config.yaml
n_layer: 9
n_kv_head: 2
activation: "xielu"
norm_place: "pre"
tie_embeddings: false
parallel_block: false
init_std_qkv: 0.0405
init_std_down: 0.0
lr: 0.00676
lr_head: 0.00551
warmup_steps: 0
final_lr_fraction: 0.0
doc_mask: true
steps: 5982
dataset: "wikipedia_en"
Each number is 128 + 24 x the weight over its row's rms, rounded and kept within 0 to 255. Layers, rows and columns count from 0. The size above them is the row's rms in percent of the matrix's.

# layer 4 MLP down (transposed), 768x128, rms 0.0182, rows 561-587, columns 0-127
size [ 96 102 103 108 103  96 101 106  97 102 102  97 102  91 100 107  95  99 101  96 106  93 103  96 101  97  97]
[[133 123 108 109 101 147  73 148 108 118 143 120 149 122  65 127 128 135 124 109 132 139 118 167 124 128 118 123 104 166 116 109 151 100 121 134 165  70 123 148 144 118 106 154 105 182 115 120 129 108 147 146 165  97 122 119 127 151 132 134  91 134 156 150 125 101 120  96 106 158 145 158 136 129 146  89 107 131 110 109 119 151 166 114 135 138 113  88 113 115  73 124  96 166 100 140 158 150 122 163 180 111 167 160 128  70 125 146  97 139 131 134 101 162 162 134 103 152  99  90 110 137 149 148 139 141 130 130]
 [103 137 119 156 139 125  78 146 105 119 115  80 136 126 123 102 163 152 101  86 108 126 152 167 170 153 150 118  97 111 139 102 137 136 102 117 144 126 112 115 169 103 120 124 144 125  91 107 118 105 136 127 146 164 130  94 106 123 131  99 146 106 150 161 166  95 123 130 122 151 132 154  88 143 142 112 133 132 114 106  83 120  91  87  95  83 101 131 117 138 175 173  94 127 116 153 124 118  95 144 116 133 161 170 118  91 117 141 115 156 108 131 153 172  87 135 100 123 126 144 116 120 122  84 112 176 140 143]
 [ 78 156  90 137 167 103 148  80 163 131 119  95  93 104 122 103 154  82 177 131 113 102 114 107 133 134 107 133 103 114 125 126 123 128 131 138 150 103 175 155 138 130 101 133  87  98 136 129 105 170 155  85  90 153 109 159 159 112 157 132 125 109 121 141 107 129 137 114 113  69 129 109 148 114 148  94 152 109 140 118 161 102 116 115 102 122 162 124 114 130 111 125 137 101 140 116 154 131 156 101 112  92 107 121 132 138 116 108 130 119  58 132 116 111 117 154 117 149 127  97 147 124  98  99 111  95 176 144]
 [155  89 105 152  99 117 131 144  97 141 155 139 146 153  74 119  85 170 138 108 105 141  95 109 114 101 139 186 103 140 114 128 171 115 161 145 145  69 157 141 139 130 141 136  96 107 127 102 139  89 110  91  83 156  74 127 136 121 121 149 170 133  96 153 136 163  97 148 127 125 138 104 122 123 130 106 143 106 169 141 104 103 151 132 132 139 106 115  84 112 142 120 102 119 154 124 119 117  70 117 142 116 138 126 113 117 141 144 133 113 107 158 134 154 138 129 137 129 105  97 107 152 144 185 114 139 134  91]
 [103  89 135 133 122 147 128 111 141 113 123 129 132 116 101 127 119 138 120 128 129 159 133 113 122 125  82 151 141 134 127 134  92 120  96 139 136 120 148 134 111  52 145 114 136 154 128 145 147 118 137 125 140 131 159 164 136 109 135  78 156 117  84 102 125  84 171 138 119  84 120 134  90 114 141 103 141 157 164 106 163 138 113 132  83 112 160 149  96 103 166 128 152 133 146 136 109 127 114 120 146 134  90 159 124  97 151 162 145 141  84 126 121 138 113 183  59 112 125 130 118  66  84 134 150  93 120 139]
 [113  93 136 166 161 120 161 137 140 120 131  97 132 118  92  80  98 162 158  90  88  92 145  84 168 149 136 157 109 133 110  93 121 130 142 132 141 126 120  98 155 112 117 154 171 144 136 116 143  74 129 122  90 127 123 139 123 131 132 159 161  97 140 125 132 110 151 119 145 164 117 126 102 165 130 143 126 112  87 152 116 113 120 132 107 142 131 134 165 157 121  75 143  91 116 171 171 137 116 124 116  63 112 115 128 168 110 131  99 127 157 148  94 170 107 127  94 120 135 165 145 112 136 128 116 117 135 153]
 [109 162 125 166 109 130 127 117 118 120 144 110 153  84 156 116 136 126 127  91 122 114 139 161 103 182 111  96  79 168  96  74 154  87  95 115 126 105 126 136 106 136  88  89  99 158 137 139 103 133 130 143 133 143 110 122 135 130 150 161  95 147  79 170  86 104 117 133 169 118 156 129 135  89 119 134 106 121 144 139 140 145 128  82 117 139  63 111 139 114 126 125 151 159 145 135 143 128 109 122 101 128 133 139  97 107 124  85 132 155 138 132 110 139 110 142 179 130  98 158 104 128 109 128 100 124 148  90]
 [121 143 137 141 143 121 103 133 115 140 112 133 125 160 153 144 118 173 118 112 137 119 161  95 105 139 108 170 136 163 114 153 117 144  66  99 156 123 142 123  98 135 136 130 133 147 157 114 136 119 128 140 103 127  82 132 122  81 106 101 102 108 116 135 180 147 127 121 116 120 165 113 109 112 119  95 172 155 120 168 129 146 120 164  99 144 134 106 153 122 187  96 168 162 107 154 147  86 174 170 144 121 120 115 125 181 127 154 145 114 117 126 116 137 144 144 125 155 149  87 138  70 102 118 158 151 140 120]
 [113 122 112 159  87 172 150 132 139  92 139 171 126  78  99 137 137 103 133 130 145 104 121 198 115 141 140 122 148 153 110  86  98 117 133 151 131 132 116 124 152 110 110 100 126 153 156 143 132 183 156 132 114 149  94 155  98  76 107 137 158 138 121 160 125  79 127  88 109 160 119 114 122 152 158 145 103 102 115 130 117 115 100 126 108 168 107 140 103 151 155 117 130 125 134 132 160 105 127 166 147 146 146 146 118 129 129 160  76 129 119 113  95 132 145 121  97 137 113 131  97 148 124 120  86 170 165 152]
 [114 147 109 114 113 130 119  85 171  93 138 124 101 125 136 128 151  94 129 137 102 150 135 117 168 100 116 130 161  90 119 176 150 125 112 105 118 129 156 138 174 129 137 113 161 100 146 130 126 122 120 138 177 125 209 166 135 135 142 109 114 120 137 105 130 102 167 129 117 144 125 130 158 159 119 123  94 135 166 119 126 164 116 107 163 132  99  93  90 122 142 134 131 145 121 125  91 135 129 129  93 111 110 126 134 140  94 111 103 152 133  82 119 152  83 110 143 125 105 117 161 130  59 145 100 112 182 119]
 [132  96 110 117 149 111 143 120 152 154 163 134  83 125 139  94  92 156 139 119 128 155  77 108 158 134 113 102 123 157 104 126  90 146 135 159  91 104 113 153 120  94 101 163 142  70 149 118 110 120 157 102 133 150 144 113 151 141 136 136 157  98 128 148 140 147 157 155 115 122 131 114 124 168 121 139 128 191 205 175 132 109 110 120 152  83 136 113 117 115 136 120 146 142 112 155 149 141  85 106 137 137 136 148  87 119 110 147 152  87 138 116 125 133 155 148 153 161 136  98 128 121 150 171 143 112 130 110]
 [141 110 150 140 143 126 110 155 163 184 108 153 182 157 147 118 148 167  71 113 146 174 147 120 127 119 100 148 134 138 125 157 124 103 177 135 130 135 134 133 157 108 105 167 110  99 134 141 135 118 145 151 147 125 105 129 138 112 143 143 203 114  80 141 132 111 110 137 158 181 140 108  89 116 124 108 153 135 139 138 144  77  67 162 137 145 103 127 161 132 120 131 166 139 127 137 100 110 141 132 172 134 167 126 148 129 152 118 175 126 113 113 145 128 125  96 140 138 156 143 123 115 146 122 156 113 113 134]
 [126 110  96 150 125 166 153 113  81 143  94 128 115 121 152 151 125 109 144 123  91 114 129 151 116 127 160  96 108 143 133 140 123 115 102 118 158 132 137 115 120 110 135 159 133 133 138 163 110 143 150 157 131 137 158 114  98 131 142 153 164 158 101 163 139 110  93 103 101 166 160 155 131 146 119 176 145 159 120 140  83 107  89 125 128 137 118 135 137 104 168  97 142 165 106 186 101 125 144 144 130 142 112 101 114 173  93 134 150 164 154 173 122 137  98 113  91 149 100 110 144 120 192 151  87 110 147 134]
 [130 133 117 101 107 166 128 121  86 136 126 130 124 132 148 139 103 133 117 145 123  95 171 163 146 122 120 152 123 137 116  84 152 169 122 104 158 123 135 136 162  88 118 133 129 131 152 141 106 128 133 145 160 185  83 127  94  72 134 154 121 120 154 146  88 101 108 121 148 146 138 140  84 217 153 127 129 123 127 106 140 134 136 108 140 179 137 111 119 123 138 170 135 155 142 125 146 111  75 129 155 141 145 115 172 113 148  96 130 161 128 138  89 105 115 121 108 133 119 100 144 102 109 165 131  94 148 104]
 [131 128 137 125 143 131 101 132 169  97  97 130 126 131 144 100 110 129 114 123 137 127 143 149 119 126 139  96 128 113 171 114  96 155 127 117  98 136 132 140  99 164 120 151 156 178 132 123 138 179 113 112 125 121 141 121 112 124 156 103 115 131 134  91 130 148 144 112 142 106 130 124 145 135 121 145 133 149 148 140 129 144 112 119 141 164 103  94 142 126 150 134 148  68 127 115 106 108 174  90 125  90  86 126  80 131  63 156  88 154 120 124 149  85  99  97 135 125  97  38 125 107 151  97  97 154 147 157]
 [126  86 134 105 126 120  68 165 124 117 173 148 132  92 121 150 124 123  94 175 103 102 103 153 145 128  90 153 160 166 110 136  62 114  95 131 125 126 156 127 143 147 119  65 151 162 154 117 134 113 134 143 108 119 146 128 142 149 169 126 143 117 147 123 125 131 113  78  95 149 116 102 100 128 136 145 130 144 122 145  94 107 149 107 157 112 129 178 170 114 123 123 129 111 132 115 114 131 116 109  91 112 100 141 143 177 114 174 124 122 134 106 115 143 120 126 141 196 145 118 167 140 108 131 152 111 127 121]
 [125 136 153 124  78 142 124 125 173 136  96 117  85 110 137 133 124 116 112 157 117 128 167  70 126  94  69 157  99 146 122 160 159 111 158 118 125  98  92  94 147 168 132 178 117 175 136  86 122 119 165 110 133  87 168 149 122 113 127 107 103 129 138 131 122 105 107 111 172 133 142 150 121 128 107 151 106 124 120 157 122 115 104  63  97 154 129 126 104 108 162 150 110 149 103 169 115 132 135 148 108 122 120 113 119 112 147 126  95 102 132 174 123 114 131 135 123 139 126 104  88 133 104 128  87 137 129 130]
 [135 147 162 113 154 142 105 142 114 158 128  77 100 152 152 147 143 120 144 115 107 133 142 128 174 137 167 160  98 165 132 115 116 129 108 131 175 130 142 146 122 129  93 140 174 103 107 137  81 156 121 132 116 132 134 158 154 108 138 138 155 170  93 109 129 115 124  50 146 150 119 111  98 152 105 184 115 152 135 121 139 156 147 117 128  90 144 161 144 157  93 134 132 113 142 150 132 154 121 111 113 135 102  71 108 138 174 131 126 115 140  96 100 157 108 107 101 158 103 125 103 119 106 102 121 131  94 107]
 [117 119 125 165 131 167 147 125 122  94 158 180 121 130 158 151 114 150 111 161 118 141 140 140 145 150 125 132 116 120 133 135 129 147 145  99 129 138 130 117 108  77 121 175 138 139 144 141 123 188 128 118 114 115 150 101 143 166 127 139 170 154  98 199  99 140 160 106 119 117 109 166 159 110 115 117 148  96  86 111  96 108  78 119  91 123  89 110 129 134 139 158 141 140 101 123 111 131 191 155  95 137 103 140 127 158 135 128 141 125  98 145 115 140  98 129 146 119 148 124 118 138 152 120 175 144 131 189]
 [123 106 157 130 129 185 107 145 117 139 157  76 135 155 125 170 132 125 136 161  98 143 139 154  94 105 162 103 110 127 119 126 130 117 122 108 160 184  93 133 149 207 160 119 148 106 165 141 131 130  84 163 136 149 150 170 136 141 132 108  57 144 156 171 120 145 130 113 100  84 142 136 119 120 127 117 136 166 126 117 128  84 108 120 129 162 117  94 158 127 159 125 149  91 101 126 146 140 167  88 134 137 133 101 123 122 126 101 118 136  97 125 144 129 112 128 122 114 117 145 155 105 119 125 127 124 108 121]
 [139 126 112 139 164 129 148 194 119 150 119 109 144 146 172 108 148 137 119 140 152 110 125 128 134 121 106 118 126  99 147 164 133 129 133 104 142  98 117 149 139 144 124 123 144  95 163 156 125 122 161 148 115 120 133  98  97 111 153  91 155 106 184 106 169  98  74 128 111 150 158 120 129 163 129  96 164 132 130 171  93 141 128 157 146 124 174 128 106 116 120 111 160 175 136 134 108 141 109 128 107 108 126  70 134 117 158 117 142 131 129 151 102  89 119 133  91 204 167 119  92 120 142 140 118 133 129 133]
 [ 91 117 129 140 111 112 125 101 128 107  87 119 131 112 129 139  90 133 137 115  93 120 135 115 116 103 141 123 120 122 137 141 132 103 105 135 124 178 105 123  68 130 166 161 156 160 146 140 146 150 135 138 153  83  91 107 141  95 151 149 120 134 191 126 178 117 103 155 139  87 150 175 118 112 115 114 143 163 104 130  87 121 126 121 130 120 121 154 139 112 143 128  98 143 111 105 146  96  83  93 106 154  79  88 141 170 109 146 120 104 164 101 128  98 121 140 135 157  78 102 117 134 160 115 109 119 154 107]
 [131 125 135 160 100  71 177 136 146 113 134 127 103 124 141 112 138 168 118 154 123 107 118 134 107 122  64 135 113 107 117 174  85 134 120 125  85 135 143 183 169 109 125  96 145 137 120 153 174 144 181  98 133 122  66 102 128 135 133 123 152  76 136 111 135 151 137  84 110 133 115 132 136  65 111  96 146 141 130  65 129 140 145 144 136 141 106 128 146 132 111 146 144 143 141 140 118 136 152 145 146 173 145 140 153 111 144 141 120 117 125 106  99 122 105 148 154 153 103 119 140 118 148 147 120  93 123 121]
 [127 121 104 118 146  97 109 121 148  86 148 138 122 162 128 122 117 123 158  99 171  82 164 130 132 152 173 110 162 129 121 115 129 111 140 136 112 147 127 123 162 166 135 118  90  74 157 125 113 165  86 153 119 164 104 130 120 129 170  70  91 131 147 124 142 124 119  92 132 162  95 153 126 101 129 111 117 115 105 122 161  96 151 148 151 137 130 115 156 126 129 104 169 152 162 106 114 116 133 162 126 158 128 139 117 146 109 197 140 121 157 146 144 136 115  62 137  92 138 127 157 128 133 138 117 165 131 146]
 [119 132 174 125 146 190 154 110 134 141 162  90  99 111 138 125  95 115 152 112 151 104 170 137 147 138 151 128 126 139 146 142 139  78 123 145  77 127 123 148 126 105 129 118 123 136 116  96 109 147  86 147 131 108 113 151 117 138 141 156 109 128 112 146 112  89 113 142 127 114 145 127 125 139 149 127  94 109 144 100 113 139 184 145 104 138 142 112 112 130 166  96 126 117 133 120 115 118 127 156 145 203  89  84 160 143 102 109 152  97 124 121 114 175 150  95 161 133 110 160 139 176  89 146 158 122 165 102]
 [149 116 158 107 116 130 134 164 140 135 149 118 138 124 127 137  86 179 127  95 185 145 113 132 119 154 124 117  88  63 166 102 126 122  93 149 118 108 132 142 161 136 153 139 128 167 160 118 149 109 122 179 162 168  86 106 100 131 113 133 142 112 102 132 141 115 130 157 152 122 131 147 138  81 106 156  97 146 126 132 116 145 118 111 110  94 141 106 112 133 124 101 141  85 140 106  81 151 134 128 132 135 181 116 107 135 116 124 125  77 127 133 133 179 158 119 145 150 126 182 103 133 132 145 152 106 124 170]
 [138 138  93 134  78 165 117  88 161 166 108 106 156  99 110 150 149 105 152 143 122 128 145  86 111 127 164  82 143 109 123 115 126 135 142 142 124 111 149 144 112  82 153 109 136 117 152 151 168 122 118 123 129 139 142 139 131 130 109  79 122 121 120 159 152  65 135 173 115  94 180 122 126 121 115 138 107 134 171 137 157 127 117 163 111  92  98 119  93  82 114 119 117 137  96 119 150 111  96 138 125 118 138 150 125 169 138 129 129 164 102 107 149 129 170 121 138 118 125  90 140 185 114 119 116 134 163 167]]
# layer 4 MLP up, 768x128, rms 0.12, rows 562-588, columns 0-127
size [ 98 107 104 100  96  96 108  93  99 106 103 104  94 108 106  90  98  88  98 108  91 101  97 106  98  97  90]
[[130 142 120 136 141 112 115 143 111 144 194 127 126 126 156  98  92 130 131 114 127  89 140 123 155 132 140 165 133 140 157 165 132 155 111 112 138  86 138 113 128 157 119 158 159 159 121 121  95 160 148 102 145 124 160 115 145 172 107 110 139 101 184  92 152 126 147 142 123 136 116  95 134  93 176 115 128  97  95 136 158 111 158 111 164 100 167  99 141  89 103 100 133 108 140 106 133 130 101  84 142 146 170  96 149 169  97 127 142 108 124 138 120  99 154 116  88 102 116  98 152 126 104 146 116 135  99 162]
 [137 136  97 133 116 136 152 120 102 135 130 154 122 132 134 116 115 142 132 158 133 150  81  72 149 143 125 170 172 125 136 120  95 108 111 116 166 174 149 122 127 121 145 138 116 130 173 174 126 103 107  75 149 183 113  82 155 149 145  81 118 132 166 119 115 126 125 119 128  96 124 138 106 136 145  89  94 127 120 106 138 126 113 123  70 134 124 126 131  97 135 110 120 137 127 123  76 133 102 101 114 110 102 139 106 117 100 130 150 127 161  85 178 128 124 105 100 131 100 146 167 147 101  99 135 108 123  76]
 [108 149  58 149 155 125 119 101 156 134 100 114 100 164 137 176 150 163 135 140 118 121 123 160 146 132 118 134 150  99 180 137 163 125 122 102 165 140  77 157 123 167 128 165 130  88 103 114  99  89  92 122 165 130 153 147 148 139 112 121 109 129  98 112 137 157 136 133 120 113 139 156 111 142 170 112 152 162 105  91  88 168 122 156 133 115 114 130 155 160 120 132  89 118  93 127  97 157 133 118  95 123 137 125 119 127 142 107 122 135 171 141 121 141  80 125 106 117 135 128 162  85 163 127 135 151 127 117]
 [150 149 106 123 114 164 122 107 130 131  99  96 170 155 118 126 123 116 150 126 152  87 126 148 113 178 130 103 104 109 118  83 155 154 158 115 114  96 122 184 125 148 135 160 117 111 130 137 133 136  98 139 124 106 123  97 120 132 122 136 120 149 146 134 120  92 120 120  97 141 126 150 127 153 127 116 172 128  92 120 172 144  71 140 139 106 165  92 147 147 106 113  69 132 121 133 142 134  69 131 133 130 131 105 124 135 138  72 113 104 102  95 119 129 111  97 131 111 120 139 137 210 139 114 181 122 149 139]
 [113 120 131 132 142 102 132 110 160 121 141 137 151 121 188 107 174 119  96 153 121 141 131 135 132  80 130 137 146 145 122 133 133 141 116 114 130 105 129 179 173 164 118 127 124 140  91 122 121 129 159 102 143 121 141 119 128 147 125 128  95 166 133 162 146  92 106 125 109 130 153 157 128 116 130  74 149 144 155 147 128 129 145 129 106 113 122 109  90 130 125 178  82 148 121 155 105 113 125 138 149 156 122 137 147  58 124 103 127 132  96 112 194 157 115 138 119  62 159 115 106 159 135  78 130 156 143  96]
 [116 171 138  99 174 119  83 150 105 121 155 146 151 100 130 131 105 149 143 132  83 109 140 136 136 109 138 108 101 133 124  97 160 124 141 144 117 135 148 139 132 142 119 155  98 134  95  84 150 110  79 146 141 145 104 122 125  88 124 138 146 161  95 135 108 172 123  98 133 153 112  93 122 121 110 144 123 107 143 155 132 127  93 123 104 126  74 173 117 140 147 106 125 155 114 130 120  96 158  86  66 111 139 152 142 117 160 110 140 140 136 127 115 105 157 102 185 152 121 132 119 202 145 120  99 117 129 103]
 [118 109  96 117  98 131 101 158 156 154 148 151 139 113 121 166  80 117 117 145 175 134 130  98 139 130 139 177  97 140 151 106 150 103 130 138 106  97  98 148 138 143 113 141 115 116 100 124 125 119 143 155 149 140 109 149 102  96 101 159 111 150 119 111 136 146 145 192 100 145 149 146 166 134 145 146 100 137 150 116 140  77 162 105  93 123 133 152 110 137 117  89 146 134 118 175  82 167 152 109 123 145 146 109  74 100 167 120 112 186 144 145 134 130 148 109 128 146 103 138 107 129 102 153 126 166 115 112]
 [127  74 100 130 161 142 158 140 151 127 107 155 128 164 154 116  98 122 106 141 143 113 138 160 150 121 106 104  56  91 150  96 133 126 106 120 132 128 160 115 118 117  93 102 109 132 125 132  97 138 101 144 116 121 130 118 136 103  79 131 175 114 150  94 145 154 144 162 113 149 129 106 108 112  92  93  97 126 143 127  65 119 136 126 129 104  99 113  95 143 128 146 114 156 149 124 149 112 151 143  96 177 119  52 120 142 142 141  83 151 120  87 137 129  93 151 126 133 136 102 121 169 124 136 137 133 139 142]
 [123 131 128 110 176 130 114 147 131 146 118 160  66 134 124 131  98 144  99  96 115 145  91 129 155 115 117  69 104 118 137 115 152 156 143 173 151 133 102 130 133 133 117 147 128 139 117 125 118 139 134 135  90 141  92  91 145 126 102 133  79 100 172 117 133 143 149 134 140 156 152 102  93 109 153 140 131 166 127  68 123 103 132 128 156 156 132 147 112 156 121 113 121 149 124 146 115 191 121 115 156 126 104 127 130 150  60 127 120 163 144 111 104 130 137 116  99  81 114 176 163 172 123 156 136 121 130 142]
 [145 141 124 126  87 126 123  87 128 108 120 110 144 159 151 152 129 116 157 162 115 132 154  95 110 130 134 107 122 113 160 121  93 113 119 111 146 120 116 101 121 116 121 103  85 105 125 132 137 152 123 101 130 132 109 151 104 158 199 133 143 170  96 114 133 150 144 164 132 110 136 169 106 155 154  83  98 130 144  93 102 119 119 163 127  77  72 105 135 136 114 118 136 153 178  92 127 111 105 118 114 151 173 183 145 134 131 115 108 151  68 111 138 136 108 160 136 131 114 140 104 123 141 140  99 132  79 130]
 [148 110 146 112  85  99 149 114 150 130  73 129 107 108 150 125 129 130 153  95 115 157 159 105 115 120 140 104 111 133 147  97 132  71  93 138 141 143 105 118 143 128 155 142 110 118  96 161 128  94 158 135 145  94 156 119 153 119 106 103 104 134 169  96 147 181 133 121 142 157  83 140  95 120 120 116 150  93 133 153  98 173 133  80 141 151 148 129 108 118 118 160 161 120 109 130 145  99 140 142 135 143 114 105 103 118 157 141 190 107 133 135 156 136 138 134 134  89 146 137 171 173 119 163 139 125 156  90]
 [ 80 131  99 126 106 150  80 125 109 192 117  97 116 142  91 126 153 131 157 128 114 131 154 161 150  91 148 130 158 100 154 128 130 169 143 154  92 148 129 141  95 139 141 161 105 157 120 154 160 141 115 133  71 120 115 127 148 127 128 125  97  98 117 166 116  90 125 114 170 105 112  84 129 134 148  94 120 118  97  92 166 106 131 134 124 159  86 141 124 113 135 188 160 151 124 102 102 125 112 104 150 112 117 151 152 155 116 142 125  99 147 140 131 157 105 127  96 124 170 144 165 125 119 137 114 109 131 115]
 [149 146 114 138 129 154 152 158 173 158 114  89 164  98 117 134 137 127 124 162  92 134  92 129 122 110  91  99 105 143 108 127 122 120 123 136 106 102  93 130 113 106  95 132 118 112 103 108 112 107 101 120  62 107 181 112 137 170 101 163 123 113  73 131 177 125 117 145 128 169 120 108 128 124 130 120 131 122 134 104 154 102 159 115 132 171 148 122 134 125 117 151 128 132 109 109 106 144 136 131  89  61 106 131 113 162 112 122 114 127 116 129 145 135 147 176 151 165 125 151  81 158 102  84 149 127 156 141]
 [136 148  57 107 110 156 129 125 123 131 174 113 109  98 124 107 115 132 112 142  91  98 136 127 164 134 185  74 153 116 126  77 146 119 148 143 125 178 124 149 148 119 130 133 150 109 152 125 150 135 108 115 152 117 164 130 149 105 174 135 146  86 156 106 122 144 100 168 140 108 115 147 164 132  97 129 127 141 119 174  94 132 139 159 149  91 137 124 148  91 145 122 114 120 147 123  90 127  93  95  94 154 129 107 121 141  77 159 128 140 134 132  77 101 120 150 116 122 135 107 123 135 106 106 106 118 163 102]
 [145 130 136 129 159 117 136 104 129 138  87 137 121 143 128 166  89  93 126 141 138  98 147 108 164 157 133 114 113 168 118 105 142 103 149 101  98 180 142 106 174  79 170 147 112 124 161 136 136 131 131 100 123 140 135 107 147 128 119  82 120  98 152 106 110 102 168 166 110 147  93 175 139  86 125 122 131 143 146 126  96 137 125 149 115 151 105 148  98 120 146 110 106 123 128 122 118  70 141 114 125 111 171 166 135 127 111 180 102 116 144 121 177 108 127 138 130 114 125 130 131  51 117 111 101 124 140 146]
 [104 134 127 149 143 130 105 165 139 113 141 152 136 126 178 117 164 112 143  89 128 163 114 151 155 159 101 124 153 160 129 119 160 145 132 109 101 111  98 120 139 152 111 106 126 134 135 120 132  83 146 119 153 134 151 120 107 150 146 150 139 129 135 123 121 120 187  86 174 153 114 157 130 105 143 107 106  72 175 158 130  90 136  91 135 150 140 118 114 104 102 137  88 160 129 181 119 108 116 125 135 100 133 148 123 159 141 135 124  87 164 107 140 125 144 130  78 156 127 109 137 153 108 127 157 206 135 130]
 [140 150 147 126 141  85 150 103 151 158 132 152 128 100 143 121 144 127  94 123 151 135 100 138  99 181 188 121 112 152 119 121 129 123 158 141 108 138 151 143 166 121 123  69 149 139  85  81 116 121 117 156 120 120 171 112 149 119 139  76 129 108  81  77 141 157 155 161 136 122  96 120 147 154 140 114 150 122 123 114  73 100 141 141 121 140 137 118 119 129 157 138  93 121 109 120 151 120 110 143 127 127 178 131 136 114  97 142 163 182 124 120  95 156 106 126 145 122 145 140 160  99 153  86 155 155 132 126]
 [ 75 138  94  99 142 160 125  95 173 131 119 144 143 110 121 106 139 141 126 108 139 142 120 132 149 128 154 134 135 122 153 112 127  87 145 159 161  94 163 102 109 142 141 105  78 123 140 132 113 163 125 138 107 131 123 176 126  96 166 129 128 137 162 145 171 128 119 158 108 149 130  99 156 147 108 126 129 134 137 115  96 120 122 127 149 149 123 132 120 108 122  89 185 126 135  91 111 144 143 134 112 157 146 104 169 167 143 155  96 138 110 174 115 175 150 100 140 145 173 102  91 147  95 156  89 124  82 157]
 [121 145 109 138  80 138 106 122 117 151 102 126 122 161  92 106 116 101 145 152 119 143 152 144 163 166 137  95 114 141 124 107 130 136 171 109  79 108 170 151 143 110 166 129 150 121 137 172 101 136  98 121 100 131  96 163 142 107 136 145 128 119 143 138  96 122 128 110  70  93 130 146 114 117 149 139 183 158 139 136 161 166 105 142 154 164 135 163 106 140 131 114 138  82 135 125 121 155 176 123 113 124 135 116  75 155 135 144 162  76 132 110 157  91 143 122 161 129 112  92 147 129 160 156 147 133 128 124]
 [138 131 124 152 107 129 126 143 160 185 159 112 128 173 145 104 191 154 148  99 121 120  98 119 144 171  87 165 116 132 100 128 119 113 101 143 142 133  82 143 125 131 162 118  85 110 162 149 164 124 158 139 137 130 105 162 101 114 111 132 112 102 125 145 158 159 137 132 137 142 103 137 116 145 107 104 148  83 142 184 133 114 135 128 150 140 114 100 127 129 165 114 106 114 141  98 120 126 115 135 135 167 133 120 148 121 126 139 158 168 148  94 155 121 138  96 124 119 224 131 129 141 129 129 147 158 157 141]
 [ 76 148 157 119 138 125  73 123 102 136 161 149 104 150 146 153 167 110 139  70 146 136  84 138 128 131 155 122 104 150 145 148 163 135  97 128 150 128 102 133 121 136 118 111 152  78 135 113 125 153 115 106 145 116 151  98 156 117 135  89 151  90 127  88 116 133 128  89  95  76  96 128 171  89 112 145 100 130 146 107  97 139 154 143  89 139 122 124 112 121 108 102 111 158 112 126 127 123 175 126  93 145 124 110 134 125 167 121 127 130  94  93 158 148 166 123 191 127 111 136 124 137 140 144 125 156 126 142]
 [ 82  86 100 161 120 105 165 135 144 142 162 144 111 178  96 134 132 123 157 148 103 121 118 133 176 138 118 136 131  93  91  72 115  98 120 165 127 122 141  97 134 131  82 142 158 119 113 152 142 150 150  93 105 156  83 142 138  94 165 123 141 152 114 114 129 113 125 125 144 134  88  80 102 102 110 135 107 141 103 139 136 103 139 133 100 112 152 118 133 154 121 126 137 116 122 164 138 158 111  90 104 100 134 107 148 165  83 138 152 111 166 120 108 147 114 121 124  78 124 130 115 136 150 131 161  90 112  81]
 [143 129 119 114 117  81 137 133 144 103 119 132 104 136 130 116 162 141 162 150 152 128 126 106 126 149 124 104 128 138 106 125 141  82 111 176 106 141  92 132 102  80 161  80 172 116 132 138 103 133  88 148  86 125  81 108 112 159  97 135 107 127 121 132 180 104 144 139 111 152 146 105 130 178 168 107 113 137 109 109 166  98 103 151 135 133 117 135 159 154 114 146 112  97 140 152 146 107 153 136 112 109 168  82 123 145 178  94 139 153 107 113 126 122 170 125 106 132  92 101 142 105 105  89 133  97 119 127]
 [141 132 117 116 139 129 148 129 125 181 141 158 170 113 117  93 113 119 103 133 102 132 129 177 106 114  81 143 162 128 147 181 112 115 113 137 106 172  75 135 146 169 114 140  81 108 118  77 127 133 157 119 149 117 141 102 141 125 112 123 119 184 166 159 136 147 141 121 116 117  84 149 138 175 149 102 112  85 130 123  96 106  77 126 107 106 134 104  92 102 160 121 128 149 121 163 140 123 149 104 131 124 120 151 117 108 104  90 138 166 135 165 130 151 124 143 128 138 127 126 165  99  96 143 128 121 141 156]
 [148 108 162 146 131 158 146 156 142 155 115 103 118 116 167 139 144 156 132 151 138 101  92 121  91  99 136 105 110 187 103 189 161 153 152 126 140 121 122 116 138 166 111 153 115 159 139 115 176  98 184 121 140 131 143 111 113 111 131 172 111 136 135 146 112 101 131 130 110 139 127 132 121 138 128 120 115  99 108 134 107 117  75 132 107 127 142 119 152 162 169 148 179 145 127 170 113  93  84 157 123 131 158  78 113 138 121 154 182 125 101 115 119 149 130 133 103 120 195 122 135 136 128 118 113 130 135 125]
 [168 141 128 151 144 141 121 106 187  89 125 113 124 196  96 107 125  96 161 112 143  89 155 102 140 136 141 124 126 137 100 128 126 151 131 137 109 122 142 127 158 131 106 163 157 122 106 103 148 162 124 138  96 104 110 155 143 133 104 147 134 124 121 106 189 100 173 118 109 132 107 123 130  99 132 121 135 177 146 148 103 127  90 120 106 109 172 136  97 128 158 142 121 136 119 147 152 120 190 154 114  98 123 144 151 122 136 132 153 126 189 129 125  89 151 141 142 120 122 108 168 122 100  76  96 108 138 113]
 [101 140 114 116 125  97 124 115 138 128 133  83 108 124 113 128  88 141 105 145  97 118 143 155 138  97 124 124 137  87  90  70 155 111 157 124 156 132  73 101 152 128 103  78 141 136 110 126 172 120 128 142  98 168 144 105  97 119 110  94 149  87 185 154 145 115 125 121  43 124 159 149 151 135 120 122 162 122 162 133  71 139 127 134  97 127 145 126 105 126  99 137 113 150 129 119 148 106 114 136 132 157 155 124 133 113 157 167 108 126 109 133 135 128  97 116 109  78 122 135 108 126 101 129 138 104 110 127]]